{
  "d_model": 96,
  "n_kv_head": 3,
  "head_dim": 32,
  "d_mlp": 256,
  "activation": "swiglu",
  "positions": "rope",
  "bias": "none",
  "parallel_block": false,
  "init": "normal",
  "init_std_qkv": 0.051,
  "beta1": 0.9,
  "schedule": "wsd",
  "decay_fraction": 0.258,
  "batch_tokens": 16384
}
Each number is 500 + 50 x the weight over the matrix's rms, rounded and kept within 0 to 999. Layers, rows and columns count from 0. Numbers have three digits each.

# layer 8 attention value, 96x96, rms 0.214, rows 2-31, columns 0-95
492400487534482443486509571500441483495449539467491545526395528427466470556491550417410506536470522548460504546475405399492456458471484515525484494471569436432544569487377573621570506509519572640591474505478527553471475423527484440529527451484554583492455421547456393480469516487462473616
526477526425444609490539418456515496552463489521504448410504572525481486454515579435534544456492480555528613458514594441435498510507538516533521454532418530445456562499598529534502495463432452605465558437487452527525509476441539572533547520468560485576386534532585512540621466516442464475
459461487549515458588468527488442357565577517486604473489515560603490482517513493557543517525518559498530503507480492375454552584563523497394506490513502518508520494484442490508514508431490574487596502577468515479384484569465628440468486500538535514458507469515458402518462470529461484616
539564464526418501542464475525540463524404571585500464432537511360489466535501542488446504620462455453502463552476432442501478528479572519547503494568505451579528453491510360567445541533440487543506627451509493517450487477524478443530641450487534505533434470457452515479527560470502512543
490492522488476397519476448518466469590478435522561486474418557424510513376501559431493493499523482473537544465458500576618521473562408465527467423498444518524550525474496551545451484529399489498595440509466502424508499530412527546508436514501498500456545523527536514521564612518492488583
411475485464554413494514411502451493458545492591602532476479520473487506519481484504456436460505564510477506545462533541472449564475396544450474511516466416484461443588437562530463543455561410561471506444466429518593489496464465609572506574485511528552477532544584518543483507455430456524
553432507450529511513485548481501465568478498508439536434516424557496520535513506485494508497551573442493577510502536572448516528512500523506545456599545565599481427467490407572461487506533455433546491532494439508387500502482511511464532507517532493517517496432466542519455503444514552479
534600502507496538492527438511581525539530500469553487521479436432520504547510492545517485460509536468489443465488454545493507502518485475476512516570440478545506590504569481393496514528619463410453483571496397581550545469497497371509576446527479468500492555489557509493468475466631453491
511485450464536559545475412473546510367463458418576405520450568454517508435512514475490482533465561506500383533497482497587507525575482438417507453603468538496440453496619524430541521526400426549491474598512535513499487526409522461442581530525589433533417441483490562504525424508535478497
484549435491474570528515479489491508468456493488547480440551521445451449460530518533511518515599505481488539491493412412470525387553471522520522489500518529478526560448460445458560485453499453491514462605498490515581501514562444423471498446543511474526537558479462434448433456550635522530
528510480453493481442488479486465475486519491436612462595489507484478497522464409428499480391573488454481472470493456554503568403490559523508519524440474466374641482542419601475576446491567516473475501559513463506465447485468542388485548430526526494539537435510485508524521477441496453508
390441493486551487519490524472491568596421470390439399655488409491538432434451470484439476429555503459472633466488451508355505450493514453516534466510559477539436594534525408549579559510579496503554487470467553572474410430489558374492567542525523417465447436505478464481467470464520414575
559468453495519532510535489492479489538560467505498476493532527531472502528497461449495533419514530452505530463497539590464494478505448461505597530598516469533495528457556457553544464457630352413562451465520404532484521457533509437535579418511557467522507513452516563439475525505502451459
426420474506558458457485530489465452431406504507414552497519505508488557513540399505438495421536615493469466511537455432597469465482588477487501489605527516482523509502527530415438485485589576548563510531518512493609523482457536464517494468513487588487479486443515571476508485502486491463
502479463491509401575475429499458514442457521442581447515523589498494507542515387482477498464472475457499521522470454475525479530446601494415543494595463425461505517512425417449431483519491474483462517485486443474467505521461440384526430463510509515456463573518533628528505557472541543422
539406479554519565556467528502533509524513559431522506338493485496482524562427567488556547372486601459512497501467410449542449524488588501466520518552597490439529537506536589499451547457572420489447446459525432487541479512487455443496489521480552513558599470497482513555405471540480560547
468465434427497663521517498493481447551408500480437506455487526409453491491496483463449517459516494471511536508468525571561478497606387513532494455552510462570512467475497495543516487449464388483565483482556426470612465511479500506585552454490541469508547508490501482450494533516490598533
462538487426529517490486397499532536471500499558492546604449530445536540512546563547470536574504549582513593581506598502473509467436562479528549515500411507516519480474542366422475528506473512531516470586498533579431545536474574512523489463468476503428469523522503538465476471516479531447
519486478638400571556451495493485581522531429457557451474487468452452420527512524512504487552464386556523527400452572506525569493547462568578455500667512485540421496420447482526519485477496484559591460356496491435488418570493475475506516507514505551463494544529524442466559383534434465457
505464484507536486547470477532469610486518491510520496404497365527488538447527490539490497534540519458511504536494426532491484568484521518459501466645513511559481414476512383439451501500462479514610453526463397358475566489477421536450536508485511510503565506529533552486586500493555464503
538503528508554516419553516510460479539567566415466413500562508535519554502508474541475541430481550389513580414518443555436513542562395446464544504489458520514422500518551510522471530498478466482401588474526443466510447510518534418530576530507511450523528508552518525505486519477509558485
439433534517485549513477484514537454492438511404453513498555417438426507490519483533457518504452598539481528573554600521465547515445513533559526457445436590455418418465534481532446485517490464458353588462486397546520453541464519478503542507526519607524558552459473485479504522527602450361
527427468415507580485495501493491506563589472517592565527478542459491522475479559429472493405481594466513514453473500678510536451473469475486422514527485465494536468537554538411486534402423391488493437533493492412566492526510532489584623469512502416525583467472533484490600558513429507491
530481507522423561500564476499572497485519617381551509450537519526403467477544487546592496451437545506453421414524441526585496516502521507543566524560486508531581596460542531485453438500462522530483469543519477618433427400430538585522437504400504504416411445485506509513566443524586590537
619587496403480582487496552472508483569463443537468517479465494455402467551519508429485507576473519495538449460479523504466477479484463483449426468540517524615466490504503428446480487539448531516414511543478456432488629469612430508463465419510502463496501426469477425550571402482494538526
450539501583453533466469419486519535475523425532534457560469529407497415400509548444500487440464568477516436541504523560483522454470391462506518510465498558537452529455574537586542497497527455463501489522467502473501571439544413440468454470581538481474447542527452457492616500595645477590
404586554524475581522428502528566532583532502494485456522508381495515536483496560509497480550526476474500562527492583630572541542480585531500527545511390504519602518509393479404547530444626440560543473491480548585576619499498502423447445573474483487471526434555420507560592491546543539576
567560536520522505499538339509427548529502566519454479502470536453569518526540532448482501423472508539482516440473556464496485567504539470370464505469524532369512524522451554553491479476449584444526600511509406372519483523379511483503525570489484521517484510584556531527571618492472544585
523538480428483455512573512485517525425393412441461592411486451478545548520502497503457461502557524500466424536509661577521497533508572527488514427530524476506441474476540499581458431529434492402511570511511577480508517489474408619521587513517529490519430505453553583456448517453555527294
444507481451537588533528462503433464513387452574505496505514509522526474536465477510502509456503574601487569576476614522567474460505639455435494552492437417561513579541493514502571506422434499539600449502501510508573519455502605565465589516460509448530500411505548364515536478543539351545
# layer 8 attention output (transposed), 96x96, rms 0.216, rows 2-31, columns 0-95
530456511536549473517520504451533442525425524494404556504447577481563530622521483576511498433437553500587526375532466475493519422620462546478423510587440493497468486573485495554500458515486478503555487478440469586470561435524574509508632496449502457465396596582439473542469528542454593600
588531444458531531529506499540508531494505505504573467530532440493571473551492508513540414455412417498664427536516483569585458512604514493518463387511472362517507512463449553457533522515537517487432470495499488511502501441502473593553413444478543527408527509494508506598566477430535524488
414479421575573543503391498465543520554653558465463489524614515476498500506501552469495432533467522486532496466447462482489555553426548532440489433451420504509552501555494547534466444482469492572537461472473470589527585544543590503454437378490409496475483395492498547522416499396494535542
591460545551541494523548479503586451468451553465423480490454506496537553476469370566416568472400470445465512552572521442547538461494479508525554467528473447514519464495543503590414505547478525473588455475459511534461488438551500499501567543501493443526486459478554467452484529589598588468
492588504519463453602482531568474534482501459516482428480494551458472450577429461395507540458444481481369391503451469530468446534407483509522469554495486527521512568460474508468454449521463457523467501462495511559518492502506555507399459416500455538478519540513559564531489491492582549587
481531505479416515481517513428486573519430479577606526458492539448481461537500562504495443502482510538608494510453471461512481439524497492423489431460486442456428493463572488393454498448567566552485491445346469563463542534490427594429561542447533471494505532450478438612508515533547536481
415540480552521515541470478483611502505539514486513476506515443537538552455438506506502496493462404468462518502474521533488512519433559560512563512489478470562497468501464425511479487528524518458455583554479559538502490555442509479450461450497495526459470428504504523507517506535548472432
476545492496539545520512531413517464527464543507521482493496492492430482436483508544491450551569500575466454529575501531572414511444406402499520468455512546408503484495559459471475550499466549494512531520449521412496525434473485453524543514538577399535510505482477521475500548507551479501
501474666488526511567467514406431506419510519467528443497497458492453504477504570493452482533545442528614429564527546554476453524589452488423442484541468451630538497523474528473557487512502505548405430541538512457441535467548474491450479551546572505521498421439531538472418511396565568463
422527423501544488495457557454528491465525544483496577536464473437486483481459412508437546497487559474487493419553482529586537531566471493481479482463530504506517492479531447488538442521473520490495486541549475414506535472533471433614508445556437433495465441526517497412541500474502614482
434490430415553523511456475427411508521456560549444495522491576472506510509602543568493426525465465485617435476446466519450518497632482517490478504493522590502562503506472508469519491477461556495516495518477536418499497496464536434520536482445509441549577552449463529468456463538509512510
431547402513524543516487483516433447572473492477477485499511451552476607524499523433561424526633462496705479402485623491515454475711456501511471455445510516515541471573423517519436545462541554406562543550469557540403480372530495483504552440474546462488462498555543503509496578519428558478
388524468508521579548454444437516488526530495491513557557488440536517544455503460512457438544621444450634491517576508567551506502552474566517467496556499461465548454434501514517504465497524573439484568530495480463502492510467469540453470414514553444471555565501503535515480463550527499481
443544510515481501490524524565566426523460459465511479552545532498560587523591555586454496455587573432582482501524465557511514478594483468490431467538451529503536445475493449471567476492479494588458481427515546502452510521408553446452476515516503554530440519524475441429515458513517445440
454544469518475575446451377484519534562443564452550465471492548391489534414581516553522491426483501438552541521548444515473498429480477456439544454576503540524558490434506467498543547503494544509466487480391509469474484510471428494461496456576511536596550538445572440521465546538574548490
478502532496544448471428512404523526515552519497509520416461537415620452468508592584587510482544472490321509504560433455488564454360482513460424438558483416468483503476505539514462542430529417464532532505483524479441612456375499495595507480520451477483495502554482408476496519509535496464
472539492475440446587432573540527474478496496459476529569432465544538563523458489490434527530485501446349485539535517575540559524468476503455441582490446435490502547441473503474500359535522517493536593533523504497488563532496486501498466511449492543455492520461533518469533456537563677445
565598514541500552473559449529555546536534474448409486553537512473442585456488439511473523494466574571360486497583544491551463539468546428516567546523487512564554476526498481479528530568549505505495477518531455455498493472450485529481526565461584421481512467520529529502507481532456490530
480423491565475524426494566489501529516550427399492564531506455470450529439454434498533459505431446503620540549478554470496477499626427506516452496598554468480538467424455543475499363468469460452484569424415475477580458435590589518524558477512419483471559507450494461557570445445426595455
518601531555473513437509388460574552475504432503582516460550425497452526411491456502490568448474433494417468511469487472498504489436450502489481485532488507476564373463572398556495473493435464489466501542440489447470579489491483517407545487558464570556468430486576457526550469516482447459
518512517455514594483457531535383435511495535526576490543497449475477536480499544461530456587598439481549471552549462548531569545487513475458484508437506493442500458525468492520487563448478571469469526546593553519457482534499482547433457451479420580430567462486477527554478555499497546498
475525490496430544502523474463557416489458540454428434553547441437502420418609493580565597477466497593635473535570594488452552463561525488591547410460501455510573458539502476478514436475526525498416524520520535480525436458439486507467517550476495600422539477555449487443532508445552463371
493592523407404516514456578394506539442527478489454469490497519470451486510532499506430426539525417461508416541512486485514514547587488455485411588504502478489541485515464592434492570498502499496580540554405469485498553525441520512440486449448497410419585538410569454520539441523510513476
533476520551572586491571471489445498577469547465447484540539576590523472530539540582630503490512436515516531572568489543512478577498513472545461551535451549481503558447536512421636405503368456562485517528589555534483482474487469562645433474555460490458364470452537397521454492502586491556
535463559453487415519493461507565521463486539483442522486429418483482554479442507455349508503370430483538542541480534544488478527552467397474533512470490524528378531571521453561451519605446470524491495557461535523547625557493544422585481506602534472455522540493505508511549516490495469521
515535506552496502581484459455487509460470453527484453548443447445434451542445434396397551505527515551739466482537562439487484510745457545486471490485552501451536529479478506515494487517454481495418553516478473486466497447515470493526466507563525427438486569548495560485450513425530526530
554479491529471563497506426618472580545497494490437517377554518526426486495449412433475567547409528504328511461478604424529469481427408429500481488475468580428515518447479472469533541437543472516482555520437536443464564426439555454577506525356532527505456441558514556526460427541552407519
606590423470532411405554497495496485505512517597549452573438566476510477539473512490493454415442455499382499499460441504494508469401473514422501453454443498409563488471445536517482587537465554536404487507456407499470550529466526616468450578431441575534529482523527537501516562442469581552
442484488452480420481564544417593490411396416525515529498484480594507516545494451536519445431498491503424533545516553588519495450455498545512622503505485492632513548413502426522488553561571531501433639501504530464521432537516391510421500554568564539537482467429515454431520426446528516389
509508405455488474485548471518649490496480489528397577471557497518499488523544591499451417555524533538495475451416590554612537407509480377525450480505432437492597588483460560559457454478498465527539459550492450553413633467487496531484487538453578395568491524474562523495499424489504467556
# layer 8 attention query, 96x96, rms 0.239, rows 32-35, columns 0-95
366557496543567584541467519480523476527395484538489533538477491546458467489560487482558482475473544524474527364414502481445418548491445535501435487554433469532476452490518479469492457490517511512556513488576463508477464509460519519424538518556571452454557452585482491513415437529535480493
549435568458429420477484501462499497471542529425527439516521529503495571526427530514482511523587545456510494586543489564587595402534517478500523517424548451555533525438462529492491539477484484557471543473482476463490486504537481490576495502465410534523456556445509498446584484564486562553
541547528466503499526519491515482502472615520503540419508538569493451589594418424498449462526528526512607419580534492457597551519550537505490505493484579520484491483466474495483496469514490471505459479516478465456562526495567498495560507447472393563486428503428453511452606531499485515488
486514506510523539572487517499391441448506466567528483505498464519463489564476449549438492477467480482549438528527500493429373562489478544502505534593510554493498485464644480470498484516509502507473505483570426486550515500491562484392554536483568519441566485439426541487421455475583375444
# layer 8 attention key, 96x96, rms 0.224, rows 32-35, columns 0-95
503554451570503533553479441571585513561515578533514431433508492467520470551542499491507517551455524556557491519532475475524485576460508484443483512429513452505494532547469504537460536539501461464486511454471578547499522497467463453573518475485572475562484474529508534483481460474489544481
616539530542494486458449464450497518508530522545410571501447477505506485548418415452453450473532440548492550505553483462478566573514458570563499513561498567412432544547472478511518572606517523470532483452446557500440527492526486527484501484480462544479461506464529500474494576477542464485
583448589453409403489446531421486482422511477421511448535498536469471612464376473493409417441514449442503487534588516452536533464535540461485555497423515463515549538412532516472460546502498468569449501489466504487455466467577543447478431450512415572441447597364487491439537483578489462590
381468590531488617486568477571453520557485636437493572485410507461451439442585427529516554545591408483389546540489492500587524684576553617439394505417454432503533441489443586550471527456442567560432487553568506420453504509420511611443423377548484432500529557419533483510361546416443598619